From a checkpoint of a small transformer trained on Wikipedia.
Size: 12 layers, MLP 768 SiLU, vocabulary 2219, 5.61M parameters.
Architecture: LayerNorm before each block, rotary positions.
Training: a variant of SOAP for these matrices, 106M tokens, 6794 steps.
Each number is 200 + 30 x the weight over its row's rms, rounded and kept within 0 to 999. Layers, rows and columns count from 0. The size before them is the row's rms in percent of the matrix's.

# o: layer 2 attention output (transposed), 192x192, rms 0.177, rows 33-40,96-104,160-167, columns 0-95
# v: layer 2 attention value, 64x192, rms 0.168, rows 33-40, columns 0-95
o96,103,178,168,213,196,167,253,199,186,206,193,207,219,197,186,198,182,252,170,175,220,175,197,218,188,179,215,191,217,246,262,231,225,158,218,173,218,215,153,198,180,187,196,179,147,206,219,171,223,220,166,181,175,219,175,149,163,232,184,169,176,164,168,196,166,150,246,172,196,169,277,190,170,193,239,230,193,247,239,186,191,188,220,159,271,145,214,233,123,206,195,190,211,144,136,224,116
o160,098,175,244,167,215,217,217,186,182,148,242,176,207,169,190,173,225,204,220,183,214,185,148,171,192,228,194,264,221,159,134,167,217,207,199,210,227,178,190,207,224,195,199,158,195,191,232,228,215,209,293,190,216,167,196,166,201,213,248,219,206,187,207,213,192,229,234,158,199,219,214,191,213,207,199,197,196,183,131,170,137,232,206,216,174,246,169,151,268,202,262,205,230,182,228,224,207
v33,100,171,216,124,203,145,125,215,195,196,151,189,190,213,158,259,194,179,253,212,159,213,236,168,249,173,213,201,196,167,233,230,174,204,149,183,221,215,202,200,219,160,235,200,230,221,188,204,248,186,215,182,213,221,227,214,253,232,251,208,216,183,244,191,227,205,217,230,258,214,204,164,197,198,216,202,171,215,218,244,148,235,130,213,185,225,208,186,183,233,215,144,200,174,219,197,181
o33,105,208,212,258,158,244,169,210,229,217,224,204,183,189,201,230,230,127,188,188,237,220,262,187,222,230,225,171,206,127,192,226,194,231,207,165,210,210,192,209,207,194,165,204,247,209,212,167,221,289,199,224,201,207,207,168,190,256,180,168,157,166,185,187,220,213,146,187,218,202,244,207,209,195,144,211,272,149,190,190,186,158,167,242,228,140,221,218,217,235,182,227,171,212,240,202,200
o97,108,163,186,151,204,197,177,211,173,215,168,207,182,207,213,178,229,214,168,231,201,215,193,190,162,178,178,160,185,271,167,225,215,167,214,217,193,238,189,191,204,252,214,220,247,230,173,205,191,180,217,185,170,238,225,165,180,213,194,174,220,182,178,158,200,183,249,207,236,157,189,179,267,243,118,175,186,237,164,177,211,286,232,206,227,154,174,220,195,198,219,213,266,266,176,206,191
o161,094,213,179,175,250,175,208,191,144,219,246,164,162,185,157,214,194,233,219,206,191,191,146,187,176,183,180,182,200,177,216,141,217,231,225,154,155,125,205,219,193,157,201,214,171,240,193,142,175,175,182,220,140,171,146,217,207,183,232,222,178,188,216,233,231,232,205,226,221,245,180,226,216,145,199,186,220,164,271,204,199,164,225,196,211,198,187,149,168,231,167,199,202,170,183,223,200
v34,090,187,252,157,212,179,239,194,234,190,173,228,285,218,239,236,199,166,216,184,189,224,173,245,217,190,229,189,226,179,192,104,228,126,213,166,227,192,194,180,244,214,204,216,166,220,182,199,223,193,233,259,139,204,142,222,178,171,199,253,172,198,189,246,206,192,184,261,224,191,232,206,205,211,150,180,154,135,205,200,225,197,195,207,210,188,229,208,192,182,221,182,164,176,216,192,173
o34,096,186,188,206,216,210,199,208,201,154,247,214,227,178,181,184,144,225,218,190,239,202,189,225,183,160,180,210,194,155,192,211,224,208,239,201,253,206,187,209,172,200,182,258,167,194,145,214,196,230,212,177,155,187,205,178,244,240,182,198,225,147,155,187,135,186,203,192,217,162,224,241,220,162,185,164,171,197,144,232,243,197,184,227,279,185,228,202,192,221,164,256,149,247,205,236,186
o98,099,255,198,217,192,196,158,212,205,179,192,232,168,233,230,215,226,205,260,178,188,188,197,248,199,209,167,219,186,230,176,199,145,170,220,185,220,204,168,197,229,165,213,184,179,184,206,149,194,196,197,153,183,198,185,198,168,207,178,168,179,208,207,195,158,223,232,259,257,291,196,159,191,276,264,191,255,230,217,193,146,183,209,160,208,149,167,190,179,207,223,183,218,248,252,213,223
o162,095,205,177,201,196,219,157,213,229,214,195,153,160,202,184,201,185,242,189,229,221,216,247,139,215,234,244,154,178,177,258,215,200,233,163,186,245,277,144,195,205,207,234,197,207,203,233,273,214,179,233,234,212,198,165,228,222,205,207,218,174,165,215,145,239,235,189,235,246,170,208,200,234,127,161,243,159,199,204,196,223,245,201,217,140,232,192,220,171,197,191,193,169,171,177,199,215
v35,100,214,209,195,177,311,174,215,211,209,211,199,162,204,237,189,189,193,232,181,210,209,232,202,164,216,215,243,185,202,180,240,185,204,188,188,202,199,190,214,220,171,191,218,207,184,205,151,218,132,193,210,240,134,171,181,240,228,177,158,224,155,237,224,177,192,134,184,224,247,201,190,202,172,196,213,177,201,192,218,226,157,186,245,176,187,215,182,158,263,172,250,209,190,226,271,195
o35,102,187,225,190,192,252,280,221,185,118,146,174,212,144,212,261,219,202,220,232,199,227,223,223,189,204,262,225,171,175,241,199,237,190,181,227,211,172,206,256,185,205,205,240,204,188,213,218,213,185,217,265,246,196,202,168,249,232,255,263,239,199,198,240,182,261,215,187,245,214,194,150,180,178,214,199,194,199,217,191,250,223,248,138,158,245,194,229,204,163,195,211,260,213,220,225,153
o99,104,209,256,189,160,198,172,254,253,203,203,249,177,192,202,156,207,167,211,210,228,172,188,176,146,198,223,220,226,184,204,209,177,171,258,241,179,232,162,199,178,182,205,200,183,188,193,224,209,227,180,132,237,226,184,174,150,184,203,168,192,208,165,183,184,184,169,261,210,172,248,155,203,211,215,218,175,174,193,193,133,182,209,182,239,235,243,225,132,227,226,223,219,167,168,240,218
o163,097,166,230,248,241,196,122,202,173,209,186,199,198,186,237,160,215,201,189,212,187,169,237,234,156,195,178,144,171,243,245,216,193,218,225,169,232,169,224,159,150,179,175,237,150,238,178,154,190,183,174,209,274,224,203,210,238,231,162,220,147,209,217,177,150,196,187,138,170,193,200,172,253,203,162,152,126,191,123,167,218,225,241,210,197,202,204,216,219,178,226,214,206,180,185,238,185
v36,097,226,245,191,167,222,209,219,203,183,175,247,228,233,188,206,166,241,153,141,164,225,230,209,146,219,261,156,208,165,217,154,198,214,198,169,222,214,220,192,203,171,219,257,200,175,240,209,205,187,272,147,246,213,191,187,185,165,218,186,257,214,179,202,155,158,184,180,198,187,212,270,213,144,184,199,248,210,161,223,204,211,200,224,240,203,214,241,225,213,222,186,203,187,144,206,209
o36,104,182,250,207,228,222,182,180,165,147,214,211,221,169,160,258,172,205,215,187,197,180,212,213,193,160,217,229,205,195,152,208,201,177,200,205,244,202,220,156,197,197,190,226,219,183,243,153,174,198,194,154,191,164,231,179,218,142,192,192,307,185,119,235,186,219,157,197,225,158,246,203,206,229,233,219,243,191,175,214,220,205,192,147,140,156,192,158,221,230,230,171,224,207,141,153,199
o100,092,174,245,174,238,162,251,244,195,278,208,214,271,236,216,209,214,162,261,238,160,239,118,192,199,181,189,189,236,272,272,173,161,236,160,209,189,150,168,236,217,191,164,167,172,224,155,234,159,198,227,200,223,190,211,203,214,192,208,187,135,238,245,185,174,187,207,185,210,210,220,179,160,244,189,169,202,212,231,242,174,189,209,214,221,254,210,227,154,223,148,202,182,183,193,198,237
o164,099,258,243,142,207,214,216,217,260,182,223,233,211,151,200,147,239,176,225,184,191,218,175,235,146,178,215,200,173,222,207,156,158,175,198,216,145,226,166,220,207,225,231,166,251,197,214,179,219,210,198,226,138,230,159,192,218,213,220,169,212,277,191,229,217,201,236,193,229,150,132,231,183,158,184,188,188,218,188,206,227,201,161,251,221,213,234,159,195,187,173,242,179,174,239,204,147
v37,096,220,220,270,197,176,179,222,209,203,176,166,202,176,193,253,220,255,179,185,215,213,203,214,177,232,148,205,156,171,131,165,178,229,208,257,207,205,172,203,197,231,204,198,233,210,185,215,197,210,188,168,201,186,115,191,207,213,247,231,219,174,178,202,184,232,198,188,186,203,191,156,141,188,242,146,220,180,225,215,201,202,230,174,222,209,238,180,232,197,159,217,204,239,187,258,172
o37,102,204,239,171,196,191,143,228,157,198,259,210,205,233,203,199,143,227,180,159,140,155,157,263,165,197,176,198,220,205,217,222,281,185,210,224,165,175,184,204,225,196,183,200,205,275,186,166,143,225,145,215,223,256,184,158,171,186,197,197,193,219,178,200,153,188,202,169,180,255,184,154,233,215,221,221,184,172,237,208,135,169,225,198,233,208,205,187,205,196,222,174,216,236,235,221,165
o101,098,156,168,181,152,220,227,183,216,151,186,213,175,156,112,233,202,158,202,152,224,201,219,125,193,193,233,236,167,191,172,185,179,210,190,252,153,183,195,177,214,190,198,184,227,222,136,180,229,218,229,140,202,206,237,184,154,214,201,174,208,207,183,189,219,203,218,225,195,206,226,139,150,215,205,184,185,201,201,164,163,237,189,179,177,183,150,190,209,232,208,230,177,211,197,175,211
o165,099,215,223,216,173,190,183,136,202,193,206,220,168,195,224,217,195,205,135,201,185,170,195,197,213,199,198,171,254,238,169,169,184,175,230,172,217,213,220,189,214,209,196,215,194,160,226,132,174,210,231,220,128,186,242,167,223,228,163,169,205,189,189,165,132,238,207,190,214,220,196,226,222,220,221,220,229,246,289,202,223,168,197,193,221,177,123,158,210,206,139,166,246,227,218,195,200
v38,107,215,232,171,224,228,229,216,190,223,258,234,219,199,269,247,192,217,204,222,226,205,185,231,181,222,171,218,260,216,197,198,227,178,225,230,179,214,183,175,187,166,168,197,210,191,216,156,184,208,210,209,184,172,209,217,232,208,141,198,224,234,207,243,186,217,215,207,202,201,212,197,173,219,165,176,252,233,202,177,235,239,225,260,165,233,173,207,195,174,195,230,163,163,207,207,163
o38,092,220,248,148,188,214,221,184,179,213,173,212,150,185,216,169,201,228,254,197,242,144,198,155,196,203,237,207,216,240,196,174,196,275,234,222,196,170,156,188,178,180,238,176,187,286,188,174,232,204,218,207,187,185,186,205,189,189,191,221,150,192,218,187,168,198,202,230,213,243,202,163,111,187,208,182,225,205,155,189,201,197,220,189,214,158,201,230,190,261,149,207,231,159,186,149,225
o102,103,196,206,148,175,172,230,234,209,182,235,161,183,216,153,204,159,232,166,177,191,192,211,203,222,166,222,240,182,198,244,217,206,172,190,194,185,242,191,178,185,191,202,122,177,217,180,259,207,201,233,167,207,205,141,178,188,233,233,180,193,191,220,209,137,222,226,149,215,168,176,192,193,186,177,264,159,204,176,249,215,210,192,193,188,185,184,139,229,241,222,227,193,262,182,240,172
o166,104,180,173,191,269,172,217,174,173,241,193,227,220,178,205,194,187,182,157,171,218,211,203,210,221,212,201,211,204,178,215,235,208,222,226,225,146,215,181,230,192,158,239,184,204,205,257,234,212,153,198,137,217,142,186,254,184,234,182,209,186,182,179,190,109,229,198,288,188,222,206,185,212,175,242,215,170,169,201,193,217,181,194,233,215,279,191,227,157,191,219,160,246,209,179,135,227
v39,093,161,168,213,215,174,218,195,209,183,194,193,182,269,214,226,182,209,146,159,208,173,222,238,229,200,204,210,189,234,249,170,223,200,199,168,258,189,199,207,230,163,152,253,208,221,188,175,145,220,189,177,218,241,197,193,236,218,169,193,241,240,258,219,203,214,252,145,232,192,227,230,193,202,196,191,229,183,180,180,206,239,197,152,205,221,164,218,153,176,175,171,150,188,221,252,175
o39,104,219,228,182,210,204,190,158,190,253,210,142,250,176,204,187,206,167,166,255,198,180,210,208,163,164,197,169,245,171,215,217,185,219,217,243,183,188,218,227,242,204,99,231,244,192,172,208,233,187,210,182,225,204,221,146,200,229,166,167,214,170,215,220,198,212,172,250,163,153,186,171,172,162,219,196,219,183,252,150,237,227,230,221,187,223,248,192,196,258,186,206,202,188,210,238,188
o103,100,279,195,189,211,219,219,168,192,145,221,213,185,184,203,209,253,205,181,156,238,214,173,207,185,267,225,179,200,224,236,215,218,192,237,179,173,225,247,188,245,239,201,212,149,202,263,146,177,233,214,191,237,219,199,193,199,210,227,223,194,169,157,243,207,190,185,198,204,253,147,264,139,143,189,161,192,226,202,191,221,180,214,169,189,162,185,211,172,213,131,183,219,204,209,157,196
o167,082,195,233,196,167,216,182,170,211,150,168,192,231,182,225,161,181,236,211,162,143,240,222,179,145,216,164,184,162,217,137,195,182,166,207,199,189,213,245,211,175,218,192,218,197,193,161,161,188,220,202,137,156,209,219,183,269,221,215,203,207,197,229,250,174,213,212,190,239,196,195,172,218,225,172,228,153,175,157,233,185,221,218,243,247,230,219,177,175,166,218,167,167,239,235,192,227
v40,100,182,195,208,187,237,143,215,171,203,279,187,235,205,232,159,167,165,166,170,217,231,167,190,151,188,242,213,197,225,197,128,180,149,233,197,264,162,173,218,224,192,193,197,185,203,209,181,250,169,143,227,210,141,201,163,183,171,161,228,194,202,244,190,249,151,242,236,186,216,161,179,235,197,175,226,180,164,142,198,210,206,172,184,184,140,215,192,174,241,140,184,238,164,192,199,198
o40,098,170,175,254,207,212,231,166,167,197,266,163,241,245,237,229,197,246,178,261,194,187,235,175,201,196,209,263,189,230,177,206,234,214,182,187,203,245,252,222,244,223,214,169,207,176,209,240,227,213,195,228,207,183,200,205,241,234,182,193,180,166,179,212,245,185,182,220,177,191,198,210,145,213,238,227,196,239,230,220,210,215,195,213,155,219,212,189,233,222,218,182,102,222,184,244,213
o104,098,159,203,209,214,157,197,252,180,218,158,212,151,156,203,223,207,230,203,161,265,192,242,262,174,210,199,178,171,227,197,214,220,243,249,210,241,163,140,198,153,196,212,228,189,260,211,156,179,228,205,146,188,255,197,189,261,247,188,205,197,230,175,155,172,218,203,167,161,131,210,202,246,253,185,231,186,223,176,207,165,155,208,184,217,168,188,224,147,194,197,198,195,224,231,190,184